From a checkpoint of a small transformer trained on Wikipedia.
Size: 24 layers, 7 heads of 32 (1 for keys and values), 13M parameters.
Training: a variant of Adam for these matrices, 217M tokens, 6608 steps.
Each number is 50 + 10 x the weight over its row's rms, rounded and kept within 0 to 99. Layers, rows and columns count from 0. The size before them is the row's rms in percent of the matrix's.

# layer 14 MLP gate, 576x224, rms 0.058, rows 313-384, columns 0-31
096:37 60 45 54 48 61 44 51 37 25 48 41 42 75 49 35 71 59 56 52 41 61 49 39 37 50 49 44 76 43 66 40
097:51 46 54 59 58 55 49 61 37 55 43 41 49 45 51 36 57 41 65 53 47 56 35 38 49 37 45 52 41 57 49 40
101:50 58 37 53 60 64 53 42 43 48 58 40 46 52 46 54 51 40 48 33 42 50 53 58 60 40 51 64 47 42 56 66
101:65 46 49 65 46 41 51 30 59 57 63 51 60 64 50 43 63 39 66 49 47 41 31 42 46 62 49 56 42 55 47 40
105:84 45 58 47 47 29 72 64 48 47 53 45 33 49 54 39 57 54 48 54 74 50 51 45 60 61 43 52 47 41 58 36
106:53 60 41 46 57 29 43 50 67 50 31 49 41 56 49 36 53 57 60 47 42 62 44 46 57 50 43 53 49 31 56 37
096:43 52 45 47 52 50 57 46 61 51 46 29 38 63 37 41 46 41 53 44 57 64 52 37 52 63 62 51 47 63 48 59
099:54 58 54 52 50 24 43 55 48 60 73 62 36 55 50 56 31 57 55 50 59 49 53 73 46 40 54 50 40 57 52 27
091:71 38 59 48 44 30 34 48 56 45 58 41 29 77 48 44 45 39 39 37 59 46 52 33 74 46 51 50 50 49 43 58
100:49 50 35 69 59 50 66 51 67 47 45 50 70 56 21 72 54 56 43 64 39 60 52 43 56 61 45 55 41 48 40 51
101:53 57 39 35 52 48 61 45 37 39 45 42 43 57 50 69 50 46 60 40 69 42 45 60 40 54 59 37 49 50 51 44
098:37 40 59 52 41 58 55 55 58 47 72 50 62 54 44 54 49 51 54 52 43 52 47 54 50 60 60 32 52 67 43 39
095:57 60 59 42 62 48 47 40 48 44 53 43 40 44 28 27 56 40 40 34 55 43 47 30 58 55 41 48 34 53 48 44
098:60 50 42 56 39 36 60 60 55 49 55 82 56 46 50 32 44 53 53 59 48 48 51 36 27 59 37 44 49 30 48 43
091:61 56 39 62 43 53 48 37 38 66 52 42 46 60 62 64 57 41 39 40 43 37 47 42 56 86 51 44 26 60 60 56
093:66 44 45 44 56 54 56 65 63 56 54 44 48 59 44 37 40 45 47 39 64 55 43 28 54 68 41 42 57 49 42 53
096:30 56 48 58 61 36 55 42 41 65 59 56 58 63 56 42 64 45 44 64 43 51 54 40 57 65 54 43 52 43 69 49
105:54 58 46 43 46 51 33 53 50 31 50 39 54 74 54 40 55 48 41 34 38 52 47 34 47 57 58 34 65 44 67 60
097:65 54 58 40 54 62 46 42 41 39 59 49 57 65 47 49 37 40 52 50 55 50 47 42 50 46 61 57 48 38 51 52
107:59 45 35 41 53 35 53 80 39 38 70 44 47 50 48 57 44 43 72 51 65 41 55 58 52 47 76 39 52 34 40 60
095:47 35 53 50 49 57 49 40 40 45 69 54 55 48 48 42 54 48 45 51 42 66 65 49 52 37 58 27 81 54 65 52
092:39 54 68 65 53 43 38 38 70 39 67 66 37 68 54 46 54 52 42 48 59 48 51 68 59 65 47 36 56 43 40 60
099:67 52 49 49 37 64 61 45 40 63 51 53 41 75 52 50 54 64 46 58 39 45 50 52 56 48 47 72 48 50 62 46
096:49 53 42 37 39 45 46 51 52 61 42 57 49 58 55 27 28 46 49 28 57 36 53 49 57 50 38 51 56 44 55 35
101:52 42 64 56 40 49 70 51 30 52 39 45 54 30 67 49 60 45 44 53 45 47 43 68 71 61 38 60 60 64 34 52
105:36 48 50 66 54 68 54 52 56 54 40 20 49 59 44 71 58 46 53 61 55 46 53 54 59 65 38 68 40 61 60 64
096:45 86 60 50 52 36 43 40 44 54 52 36 63 48 52 42 51 51 52 41 56 56 45 45 49 55 52 54 58 67 35 49
095:46 48 57 57 63 53 51 47 30 46 58 49 41 64 44 33 60 41 61 60 40 44 47 41 59 45 43 59 38 56 49 42
100:51 79 46 43 54 30 51 32 56 38 50 51 71 65 40 53 60 60 43 53 45 47 39 66 60 41 49 58 55 36 58 54
096:31 57 66 59 57 64 46 44 62 62 52 50 48 49 45 32 52 51 49 64 70 71 45 59 60 46 59 49 45 51 48 41
096:45 35 43 57 55 29 39 58 40 40 75 50 52 39 71 39 43 65 56 57 72 40 51 44 60 46 49 55 58 48 52 65
097:50 50 52 47 43 41 62 39 70 56 42 48 62 71 60 57 63 28 52 60 42 72 43 52 38 66 62 55 52 49 32 34
105:46 67 50 42 25 49 45 53 55 52 45 43 43 88 46 43 72 50 44 51 44 58 46 41 55 54 59 49 63 72 31 61
103:56 56 31 43 55 53 40 43 40 32 52 48 38 54 62 66 61 73 53 30 41 52 41 60 49 57 30 41 51 44 48 61
104:53 54 48 60 59 67 62 59 68 59 62 64 41 41 56 54 52 30 61 52 49 55 50 63 38 51 48 56 45 64 43 61
105:57 48 35 54 60 49 49 60 41 25 53 55 50 72 33 58 63 47 57 49 45 68 45 52 40 67 50 55 51 58 54 54
097:57 50 52 49 51 24 54 48 45 21 59 34 42 44 43 54 55 36 30 38 49 41 47 49 39 50 63 58 46 36 56 40
095:51 47 43 36 38 48 34 64 61 49 71 51 34 64 54 51 51 56 63 41 48 50 57 56 48 52 50 40 51 45 48 33
097:55 70 43 55 59 39 54 60 41 55 59 65 29 58 55 47 56 58 37 44 51 45 58 33 49 50 38 38 62 44 55 28
106:52 55 57 33 44 39 24 63 42 45 72 54 66 69 38 29 41 42 35 46 54 39 57 57 45 46 49 47 36 38 38 50
098:61 57 48 55 39 47 68 38 54 64 54 50 54 59 52 32 49 43 50 61 47 40 64 55 46 59 53 65 45 42 52 36
092:50 57 66 55 76 60 51 63 42 47 49 53 45 57 46 50 37 52 38 52 58 58 50 58 34 54 62 51 59 55 71 46
096:51 45 53 56 47 50 64 34 58 55 46 34 32 56 35 52 44 50 65 51 46 64 65 54 42 51 41 54 54 49 46 56
098:60 42 53 50 60 34 64 59 52 44 34 54 40 64 49 60 53 51 35 41 48 57 37 54 43 54 38 53 51 45 51 58
093:58 49 40 57 72 38 49 27 74 45 69 59 50 62 51 56 52 54 49 54 59 36 43 54 57 52 49 32 50 46 45 54
104:58 48 38 53 48 44 40 76 47 40 64 52 40 60 34 59 44 53 31 44 41 56 44 45 53 51 28 45 59 56 58 53
101:48 44 53 50 51 47 40 64 47 48 56 32 49 46 62 41 38 47 56 36 54 41 29 60 51 65 49 48 42 51 37 65
099:48 52 47 45 49 66 34 49 62 49 69 44 63 43 57 52 33 42 62 54 41 48 52 54 39 48 53 42 43 36 72 45
098:41 59 42 55 69 35 57 66 36 48 50 42 54 64 40 34 71 37 39 45 56 64 53 74 56 51 49 50 59 67 64 51
108:38 58 31 50 35 32 50 56 42 42 53 55 48 60 53 40 63 66 38 59 48 70 37 50 58 44 45 35 50 57 67 58
097:46 56 50 34 71 43 62 53 58 31 52 42 51 66 58 46 62 53 45 56 59 52 75 39 59 53 40 53 64 27 57 69
101:44 68 55 36 58 24 57 43 43 42 41 38 52 54 41 60 54 49 62 54 55 56 42 52 76 57 73 34 44 49 55 52
099:82 69 57 61 32 56 55 39 38 43 47 44 56 46 53 53 60 48 56 56 50 45 54 39 41 54 41 65 34 64 58 59
102:49 48 50 40 40 53 68 37 54 68 60 58 44 56 53 54 45 44 53 57 74 57 47 45 49 57 59 57 61 52 55 52
102:65 42 44 49 51 44 47 58 46 70 63 56 40 58 55 55 48 53 67 36 40 61 67 50 42 50 45 69 42 46 46 40
100:66 35 38 51 54 53 31 45 48 36 46 53 61 53 37 42 45 47 46 53 48 48 38 49 57 35 57 74 45 40 38 46
102:36 34 48 44 46 57 52 61 34 50 54 17 43 53 36 51 47 65 37 45 45 36 40 52 51 62 49 53 34 52 35 60
096:49 48 66 37 44 47 35 46 64 38 47 56 42 42 48 34 56 44 56 18 60 51 50 39 57 49 46 43 48 37 67 46
110:62 49 62 51 58 22 37 55 46 52 59 44 64 59 57 31 39 56 45 66 70 45 42 54 39 40 38 51 48 44 60 42
106:44 60 40 62 51 36 45 49 65 62 51 45 49 62 47 57 58 43 41 41 52 57 48 61 46 51 70 43 64 60 53 45
097:78 66 59 63 58 36 51 56 48 60 54 44 55 51 44 56 42 48 50 57 41 58 42 59 56 47 37 33 73 37 56 48
101:57 52 46 51 52 51 57 40 62 45 69 55 58 61 46 43 56 70 51 58 50 61 48 38 73 41 42 54 34 32 55 51
104:44 42 65 47 40 66 50 50 48 59 40 57 36 62 55 34 57 56 43 59 41 44 39 42 58 63 60 67 41 52 41 23
101:55 40 55 48 53 52 40 44 50 58 51 43 42 39 53 62 64 44 56 49 62 44 56 43 40 54 42 43 39 48 43 62
112:49 41 52 56 51 27 63 50 43 52 65 69 51 37 48 38 49 47 46 49 45 41 53 40 43 38 55 49 45 59 52 28
108:34 51 51 57 59 35 45 35 36 42 46 39 37 48 42 41 63 47 33 35 45 53 39 42 81 56 49 49 49 37 63 41
098:43 60 58 52 45 42 49 39 45 61 50 57 64 72 47 70 59 51 29 56 46 61 45 74 45 57 49 51 36 52 66 53
096:48 64 41 45 63 56 60 61 57 37 69 50 37 59 58 43 48 47 40 61 62 38 50 58 68 48 39 55 50 30 55 51
093:63 52 54 56 52 51 50 56 54 52 56 64 48 50 26 55 49 59 51 26 50 47 53 39 47 51 49 53 44 54 47 55
109:48 58 46 46 58 28 39 55 41 45 55 37 57 66 67 59 50 30 55 56 53 47 54 57 51 55 54 56 56 31 48 68
103:56 63 38 60 53 50 48 64 40 39 64 61 37 56 46 47 52 68 40 43 61 47 52 53 52 52 65 51 48 36 49 45
105:32 52 41 54 46 33 67 35 59 42 45 54 62 53 34 66 60 62 50 57 52 52 39 52 80 50 69 49 43 52 39 44
# layer 14 MLP up, 576x224, rms 0.0562, rows 313-383, columns 0-31
097:67 58 41 56 43 53 39 46 35 49 44 50 60 47 39 47 52 59 57 46 36 45 46 49 49 69 73 56 53 51 55 41
091:54 55 51 59 44 35 57 37 62 53 62 56 46 48 49 32 55 42 41 53 45 48 29 55 40 48 66 53 56 63 56 77
102:42 52 73 59 63 65 52 51 60 60 45 55 58 44 57 42 65 47 50 49 52 55 52 81 51 54 44 39 34 48 37 57
101:43 50 56 46 71 47 74 45 39 50 63 55 43 54 70 45 37 40 35 69 40 53 55 35 49 46 55 59 40 68 63 40
100:46 48 58 47 51 49 31 69 43 58 33 45 53 52 47 68 32 59 44 72 46 38 49 59 66 37 44 54 37 31 27 51
116:50 57 67 42 45 49 43 56 47 51 53 58 52 57 62 53 39 49 55 55 28 35 32 41 30 63 56 56 52 35 43 41
102:51 48 76 48 56 54 55 58 51 60 45 57 57 53 65 52 56 47 54 64 48 53 50 63 40 56 48 34 36 41 37 42
114:49 64 45 56 61 32 48 56 49 54 78 51 36 53 36 46 40 61 71 57 59 61 52 62 53 42 56 46 36 43 52 40
096:52 27 42 66 39 46 51 47 55 33 46 28 42 56 55 52 41 33 39 68 56 42 32 37 51 44 60 65 45 50 47 61
100:52 53 43 49 36 56 54 42 45 58 48 38 65 59 45 47 66 43 51 42 42 51 54 58 70 47 40 42 46 62 46 32
107:42 49 54 62 50 55 52 31 47 65 44 56 37 49 52 23 62 57 54 60 48 50 35 31 53 58 32 55 36 67 41 54
099:58 38 63 43 60 32 54 52 38 48 48 37 50 21 55 69 29 42 56 46 42 43 39 51 48 34 60 54 55 67 36 45
099:54 51 40 66 50 52 59 44 46 59 57 58 47 48 63 47 52 48 67 48 46 48 49 49 46 49 50 58 60 46 27 54
100:43 48 41 47 45 66 53 49 48 61 43 52 42 58 57 54 63 49 39 57 60 45 54 39 44 69 52 68 54 60 62 59
112:55 45 39 54 34 70 51 46 66 41 58 75 47 45 54 53 50 39 44 26 50 59 43 36 59 49 42 70 26 45 67 44
095:57 31 34 50 44 51 41 62 53 49 45 44 52 41 66 67 48 60 40 57 57 36 58 50 45 61 48 35 66 42 55 40
095:50 51 40 42 61 58 58 63 58 70 55 46 54 45 54 55 51 29 53 51 45 57 50 44 56 46 40 45 47 47 61 45
110:51 47 48 54 55 55 48 58 45 56 41 26 22 47 56 36 51 45 46 59 49 63 39 49 42 41 54 46 42 46 38 35
098:39 84 48 40 40 71 49 42 41 44 68 39 43 63 41 29 44 58 48 45 47 38 54 62 46 58 58 61 45 21 31 51
106:55 48 32 54 39 46 61 51 59 52 56 40 41 42 36 44 51 67 62 52 47 67 58 32 57 46 56 48 40 45 46 53
096:50 33 55 53 48 39 63 38 61 47 54 51 48 55 56 66 55 54 41 61 53 34 58 51 34 51 56 46 51 52 43 45
089:57 50 58 42 56 46 65 50 46 53 55 54 46 46 65 54 66 53 50 63 45 37 60 62 59 46 38 45 36 45 59 35
099:48 54 42 59 39 60 53 47 53 48 70 58 46 45 55 57 50 59 63 53 62 33 49 49 43 53 43 50 35 65 42 56
094:51 62 50 48 36 39 47 47 41 56 51 45 59 63 41 48 43 63 45 43 36 49 33 34 57 79 40 67 45 48 43 51
103:43 37 74 32 41 49 58 51 46 56 44 55 59 52 62 54 56 53 39 50 61 43 43 51 60 53 35 57 51 46 65 64
104:48 37 54 46 44 64 52 57 59 28 47 45 63 65 35 39 50 59 40 50 37 42 68 34 39 62 59 70 28 46 38 32
094:35 44 40 59 41 59 43 52 33 44 45 55 56 55 74 65 50 71 43 50 56 61 61 57 57 41 43 48 62 64 62 45
102:51 52 53 54 43 55 44 52 56 38 49 87 57 37 45 50 55 41 43 36 59 56 30 31 45 47 56 44 50 56 41 51
099:56 53 53 56 53 50 52 54 58 50 52 44 42 42 40 51 60 55 61 61 64 45 59 65 52 57 69 36 56 51 29 67
112:51 64 52 45 31 28 36 46 49 52 34 68 42 51 41 51 52 38 62 40 52 29 40 58 47 50 34 50 55 57 46 61
097:64 49 56 46 42 45 46 57 51 71 45 46 57 55 37 40 49 48 36 52 39 56 31 38 52 50 61 64 40 58 68 50
097:37 54 44 34 58 48 58 50 46 63 45 55 35 61 64 40 54 32 56 42 55 50 46 33 57 58 60 36 66 58 42 32
108:56 43 50 58 37 56 49 57 46 61 49 45 46 50 50 46 49 44 45 61 38 68 50 69 41 51 52 62 33 51 52 45
105:39 53 49 51 48 60 67 50 50 52 56 56 63 46 53 46 47 45 39 49 40 47 57 53 58 49 34 45 40 57 54 36
107:64 55 44 68 70 44 47 47 58 59 54 56 34 57 32 54 63 41 38 50 53 50 33 60 40 46 56 43 64 43 51 42
109:42 50 69 50 57 58 65 52 46 47 52 80 37 44 54 51 52 52 43 49 61 41 57 51 58 40 48 54 51 73 19 36
098:48 37 68 36 30 67 42 29 48 51 45 35 50 35 59 44 43 46 40 57 51 40 68 52 67 47 46 53 54 48 57 58
104:39 35 25 53 41 68 30 73 51 45 50 54 41 64 62 51 49 59 58 54 48 45 54 46 49 53 66 41 40 57 44 44
094:38 36 41 38 61 52 28 53 53 36 42 47 59 55 41 58 39 58 32 52 32 53 49 52 45 47 40 48 50 55 75 59
103:23 50 46 54 70 44 60 56 65 41 66 66 63 59 49 52 42 46 61 54 64 51 59 50 42 52 61 35 40 40 40 64
102:51 74 50 55 48 40 35 62 59 37 37 46 78 49 65 45 45 40 49 57 31 31 43 53 53 54 51 60 50 60 59 42
090:65 35 36 50 65 52 41 67 52 35 53 55 44 62 66 67 43 48 44 24 51 42 49 33 38 47 53 48 54 55 55 42
099:43 47 39 54 43 54 48 52 65 36 47 49 51 51 59 57 46 59 67 60 47 59 60 48 48 63 41 55 49 47 44 42
093:35 54 29 64 46 51 47 38 50 50 56 45 52 50 38 68 45 61 58 56 56 59 55 57 69 39 69 46 62 45 57 51
087:58 39 40 45 69 41 35 56 39 41 49 49 52 47 45 50 53 48 42 38 54 49 43 52 41 45 49 45 62 36 61 59
097:41 56 54 65 51 70 59 54 73 38 61 40 49 59 47 50 52 42 35 54 45 36 71 57 49 64 55 61 51 54 35 56
111:44 39 47 61 52 38 56 45 56 62 53 49 67 55 59 63 51 52 48 46 52 60 57 64 49 48 39 52 42 32 52 39
107:45 42 56 49 45 42 79 64 58 48 54 33 56 46 57 47 59 57 63 46 30 56 43 36 49 63 43 64 38 45 53 29
095:41 53 63 69 54 54 59 71 40 55 56 54 40 39 44 48 62 52 54 48 57 59 55 75 46 53 28 42 44 71 44 42
102:49 71 34 54 51 61 38 54 58 51 45 46 51 41 47 52 66 47 61 59 52 46 42 51 47 64 41 44 49 50 39 56
095:52 70 52 36 39 42 26 35 72 47 41 36 51 47 45 40 68 38 79 56 49 30 51 39 51 44 30 63 55 44 56 61
097:49 56 65 19 55 42 45 56 64 52 42 27 45 53 56 50 41 52 62 50 64 47 47 43 56 37 57 44 64 38 39 60
096:51 55 44 56 58 43 48 57 61 50 45 35 57 52 62 30 68 46 46 68 54 59 49 59 57 46 57 49 57 49 59 67
101:61 55 55 56 54 52 34 48 57 34 51 44 49 53 33 40 47 51 47 51 41 48 47 64 56 50 32 37 25 39 49 36
101:59 61 41 60 47 48 31 44 35 67 51 56 38 37 54 59 48 48 68 48 63 33 69 36 42 48 51 57 45 48 34 42
098:61 27 60 59 49 40 64 49 46 43 53 39 49 44 52 44 58 44 54 47 48 50 48 49 33 55 45 47 40 42 51 38
103:56 48 57 46 52 50 48 48 58 38 37 58 55 53 62 71 41 44 69 46 45 45 61 59 50 47 48 46 51 38 74 53
096:40 36 69 60 49 33 57 49 57 41 48 44 51 41 47 68 39 52 47 41 47 52 35 58 24 62 51 33 45 70 38 60
101:60 37 41 28 51 49 49 38 51 62 45 40 54 58 47 64 51 44 54 41 20 44 46 51 61 39 22 62 39 43 52 48
102:46 41 51 44 40 49 57 32 63 44 37 62 62 53 44 52 56 48 61 47 40 50 51 43 71 52 30 39 53 54 62 53
095:30 52 67 42 58 39 54 50 66 49 58 63 58 58 52 61 73 38 53 48 60 60 52 66 62 32 50 38 39 58 49 67
098:41 50 48 61 50 62 40 55 55 80 34 39 53 45 52 61 45 39 66 51 47 50 78 39 43 63 62 45 50 52 39 45
103:38 53 49 59 54 30 57 58 46 61 47 57 32 37 51 81 52 54 54 56 65 37 55 43 51 61 56 32 55 41 36 49
101:58 36 51 54 44 52 36 30 77 50 42 54 45 46 57 54 49 45 31 36 64 39 63 44 48 60 48 40 57 35 35 52
102:39 50 62 48 50 42 40 44 59 46 63 52 65 50 55 48 47 43 39 46 51 39 62 38 63 50 55 44 59 26 52 54
106:64 42 73 41 36 42 51 57 50 38 45 57 41 27 43 44 56 39 47 45 38 54 42 50 40 60 67 52 43 58 70 51
093:44 43 46 48 60 74 68 48 55 44 38 36 47 38 61 56 42 52 59 55 53 66 35 46 60 29 42 60 66 58 36 44
099:55 58 50 67 38 59 49 59 36 56 37 58 58 62 66 48 49 50 48 45 46 52 55 50 49 49 57 62 47 65 36 59
094:61 59 54 43 66 59 71 56 48 84 56 57 37 42 42 51 66 50 65 56 50 56 64 39 34 51 48 35 42 62 47 63
107:59 52 44 45 58 46 54 50 60 52 45 63 42 40 60 50 59 37 40 35 51 51 55 64 47 32 59 35 39 53 48 46
102:31 34 69 44 67 47 51 36 55 63 39 50 42 35 48 49 47 30 55 50 39 47 47 37 42 65 39 56 47 53 65 60
# layer 14 MLP down (transposed), 576x224, rms 0.0556, rows 313-383, columns 0-31
098:44 56 52 46 50 44 53 60 58 45 45 62 48 42 56 66 36 51 43 48 60 43 61 65 56 45 40 62 55 41 53 42
093:81 46 39 50 58 57 46 62 48 56 38 75 30 55 32 39 55 16 53 49 37 38 50 57 59 65 42 48 67 60 74 51
103:47 47 55 61 48 44 55 51 58 52 48 47 51 56 60 41 44 43 48 51 46 51 55 56 47 64 46 53 44 53 46 43
103:52 53 44 67 53 75 47 54 43 50 69 52 59 68 42 43 55 59 42 56 54 31 32 45 34 52 38 56 40 57 58 30
097:48 35 44 56 57 63 58 56 46 55 67 43 49 70 55 45 50 25 55 61 52 58 53 37 51 40 61 31 48 47 57 29
110:48 47 72 30 59 61 49 46 33 59 52 58 44 58 54 49 56 62 57 53 45 54 39 41 50 50 46 45 56 31 48 48
096:54 52 49 62 63 53 43 55 73 44 51 46 34 70 42 41 57 46 61 45 52 58 46 49 53 66 54 27 60 36 63 33
091:59 47 41 48 42 31 28 52 37 43 45 68 35 46 65 42 51 48 59 63 61 51 54 57 47 53 54 65 34 52 54 58
097:29 38 37 52 42 65 65 63 51 48 37 48 47 33 46 62 56 46 40 61 37 54 34 64 37 42 43 42 41 62 48 47
102:63 45 37 55 46 60 59 37 55 52 61 55 39 38 45 40 44 50 42 50 46 42 46 34 38 60 51 71 53 46 41 48
111:41 60 55 71 56 48 46 40 40 56 30 52 42 87 50 39 47 43 53 47 56 53 32 51 47 43 44 53 48 59 55 33
102:62 63 37 37 63 38 58 25 48 47 56 51 40 38 45 42 55 52 54 50 67 41 49 56 50 46 44 78 47 42 47 58
102:49 54 55 56 61 43 43 48 45 47 54 47 43 40 39 24 48 53 44 31 48 46 47 35 67 47 54 45 41 67 37 46
101:47 57 49 46 48 38 51 36 61 58 46 37 40 46 65 51 47 52 56 61 63 47 66 59 38 58 65 40 38 39 58 40
114:56 56 58 45 40 68 47 52 59 43 66 76 54 30 42 48 55 42 55 29 59 50 45 40 59 33 37 63 50 46 67 44
095:44 61 65 65 48 38 62 35 44 49 68 54 49 43 30 45 52 57 48 42 44 37 66 63 51 46 58 57 60 57 69 47
099:36 56 51 43 43 54 63 60 55 48 54 51 40 42 56 60 36 44 62 49 36 58 40 42 52 70 52 57 35 43 43 43
106:26 36 52 49 62 48 51 53 46 54 54 32 58 56 53 41 47 59 44 42 50 60 54 62 50 39 59 38 67 57 53 52
100:54 33 60 34 51 48 57 35 55 55 37 37 56 36 59 63 58 45 52 66 37 58 45 57 43 52 52 48 53 57 44 60
100:38 58 74 55 63 64 40 31 44 62 37 58 62 39 57 47 44 34 37 51 52 45 47 49 44 42 35 53 52 75 55 57
096:58 70 46 52 60 54 49 55 54 45 32 50 50 42 56 47 47 45 59 53 51 46 29 57 72 61 45 55 39 46 42 45
091:48 34 62 50 46 41 39 53 52 46 37 61 71 52 40 48 56 49 48 60 61 28 49 41 53 49 66 46 57 52 63 47
099:69 56 62 55 60 58 72 41 52 63 36 58 41 61 67 66 51 66 52 55 57 55 55 60 50 47 54 60 43 56 57 49
089:45 51 62 55 47 50 53 74 50 44 45 52 45 29 54 44 38 34 47 46 56 49 55 62 53 35 72 35 53 47 69 36
105:51 54 45 41 54 49 47 54 49 44 62 52 54 56 65 63 49 40 67 46 44 45 37 65 34 39 49 42 60 41 56 45
103:44 38 51 57 33 49 46 57 52 37 49 62 45 63 42 47 57 69 50 37 42 42 62 48 41 51 59 52 56 56 53 50
093:57 52 51 39 56 53 54 50 46 40 39 43 50 48 45 70 35 52 51 56 40 39 40 43 47 56 54 48 44 39 57 60
106:47 61 50 43 47 56 62 43 46 45 51 76 43 69 47 21 66 52 56 50 52 52 46 36 52 51 47 56 50 63 44 59
102:50 52 43 58 26 43 52 45 76 53 54 39 61 45 55 51 53 61 62 42 59 53 70 54 37 64 44 56 48 60 39 48
087:53 71 66 38 30 53 61 32 49 51 53 51 38 50 35 39 43 43 36 51 50 49 38 51 49 55 31 52 43 51 57 60
095:49 43 39 47 45 46 47 60 55 43 65 41 44 47 53 42 59 63 39 48 51 36 57 49 63 48 38 58 56 56 34 55
093:56 41 37 47 56 36 45 54 51 40 56 56 39 46 51 49 42 48 50 54 37 46 47 44 44 46 63 58 50 51 58 49
108:51 28 44 55 46 42 44 53 46 38 41 44 40 53 66 49 56 53 48 38 55 35 55 33 49 47 60 61 64 66 71 42
105:59 48 70 53 46 44 56 56 48 49 74 40 52 57 47 48 43 45 49 55 66 52 58 50 48 48 51 51 54 60 48 40
107:53 39 37 73 62 53 62 60 66 50 64 55 54 53 68 46 45 47 54 40 54 54 43 49 46 49 56 64 45 54 43 51
108:48 17 70 48 60 30 41 70 44 54 55 59 56 56 52 39 54 51 42 30 64 44 72 37 59 36 53 47 53 50 34 46
101:25 53 52 51 45 61 58 41 52 63 36 53 51 42 44 41 51 56 45 49 58 57 51 50 35 56 57 65 54 61 60 49
088:53 64 52 64 55 56 65 46 47 46 34 42 63 39 35 55 63 42 41 40 42 46 49 48 66 43 42 51 46 63 59 69
097:49 48 34 47 54 47 69 62 50 54 44 55 61 59 45 70 57 68 55 40 46 57 53 39 62 45 35 72 28 36 57 46
106:48 55 44 57 57 44 63 37 54 45 42 53 43 43 52 57 56 57 44 41 51 57 57 51 40 58 43 45 52 49 48 45
103:43 61 48 48 30 41 42 39 37 56 44 41 53 61 45 44 58 47 45 66 45 45 56 44 57 47 40 51 33 59 42 57
091:42 53 55 56 46 45 57 33 44 60 45 63 42 46 45 61 44 55 56 46 33 55 38 53 49 70 72 39 45 51 49 56
100:46 56 45 48 53 46 46 46 63 49 44 47 43 45 51 38 51 47 59 47 35 48 34 53 43 45 45 48 38 52 46 36
089:48 62 76 44 50 33 56 52 43 38 48 57 46 50 52 54 58 69 43 70 67 58 55 61 54 47 41 52 31 40 46 50
096:45 49 47 40 51 60 34 44 42 55 43 36 43 50 30 54 54 40 58 44 44 70 54 50 45 45 61 50 40 42 54 55
100:49 39 45 40 50 52 49 29 37 50 25 48 55 44 53 46 58 56 62 54 46 66 51 36 58 49 42 50 39 45 58 50
108:44 53 48 62 60 50 55 44 51 62 52 52 62 57 38 47 59 56 54 29 69 63 62 60 38 46 39 53 46 44 35 41
103:40 44 33 38 40 55 48 35 58 60 56 32 59 48 61 49 54 40 43 42 49 44 41 60 41 42 50 58 48 33 66 35
096:62 39 57 40 51 52 46 58 38 40 56 62 47 50 53 57 56 63 52 47 46 48 50 46 55 54 36 51 51 35 79 59
106:58 60 55 48 52 57 50 38 46 51 60 32 41 39 37 42 41 51 56 51 22 59 44 58 38 50 43 46 55 43 51 52
095:28 47 52 60 43 44 39 50 48 38 40 52 27 47 40 45 44 60 46 65 46 54 39 55 56 40 76 42 38 52 43 55
097:53 46 37 69 40 63 42 47 66 60 58 55 37 58 45 59 47 54 45 58 59 37 57 32 40 43 40 48 51 58 52 45
099:56 59 49 56 40 49 69 45 41 53 43 52 55 47 21 42 45 53 28 73 48 47 43 70 48 52 60 39 44 41 55 70
105:45 49 56 56 43 53 47 46 48 61 58 59 56 55 38 59 61 48 54 46 53 65 48 43 54 74 57 43 52 37 56 46
098:56 56 42 50 48 58 38 54 58 54 45 57 65 39 49 46 41 45 28 43 59 41 61 58 56 50 50 36 51 55 64 50
097:29 54 45 42 51 56 45 59 49 64 53 52 45 51 53 52 50 41 59 41 65 64 56 58 48 37 72 43 54 46 42 58
102:45 28 54 51 65 68 37 48 55 46 43 68 52 55 58 53 47 55 58 52 37 50 55 32 63 53 34 42 59 48 53 42
097:52 56 57 44 44 62 62 58 65 59 52 63 73 46 52 66 45 29 62 56 26 53 51 52 53 57 50 35 43 37 46 64
104:48 47 57 52 50 52 37 45 57 61 52 59 49 54 44 48 38 52 52 54 26 59 27 47 58 52 49 26 36 42 51 57
105:41 40 47 40 45 48 53 50 51 41 50 60 33 46 47 52 53 48 57 62 47 52 47 38 53 69 54 64 49 44 50 36
097:56 68 42 62 55 41 55 54 31 46 44 41 57 54 47 54 49 43 59 43 67 69 58 62 49 47 50 43 51 48 61 47
102:57 26 47 47 64 55 57 64 57 46 40 42 62 23 50 59 59 43 40 51 40 43 56 41 62 42 23 48 46 65 48 24
099:55 49 46 45 56 49 34 46 50 54 45 56 44 57 53 28 56 49 53 58 60 41 51 51 48 44 48 48 47 52 47 50
100:46 32 60 40 50 42 52 55 53 56 47 51 39 59 56 68 57 51 53 50 57 55 54 43 59 45 60 62 40 34 49 43
106:66 38 53 43 50 56 44 63 64 43 48 61 55 43 51 58 47 52 51 51 40 42 21 53 49 53 49 67 62 40 33 55
107:56 51 56 69 69 51 57 48 49 53 61 63 54 42 35 48 47 58 51 48 42 60 42 62 26 63 44 43 44 43 55 53
095:44 54 48 35 47 42 47 70 56 64 53 50 45 58 48 53 57 42 55 61 33 51 49 62 51 57 43 46 73 55 37 47
100:39 57 37 46 48 43 59 47 54 47 73 60 36 64 56 43 66 54 59 43 62 45 48 52 51 54 30 50 59 31 52 45
094:48 57 53 43 59 60 42 41 53 49 50 38 55 33 47 45 29 34 48 49 51 39 36 68 48 58 57 43 51 72 53 48
108:52 60 51 47 47 57 41 63 44 62 42 38 46 46 42 34 55 49 54 55 60 46 54 66 55 50 34 35 50 60 67 49
095:54 48 65 43 43 51 40 49 56 38 54 50 44 51 57 34 44 61 53 37 53 51 49 43 53 54 59 43 40 45 48 43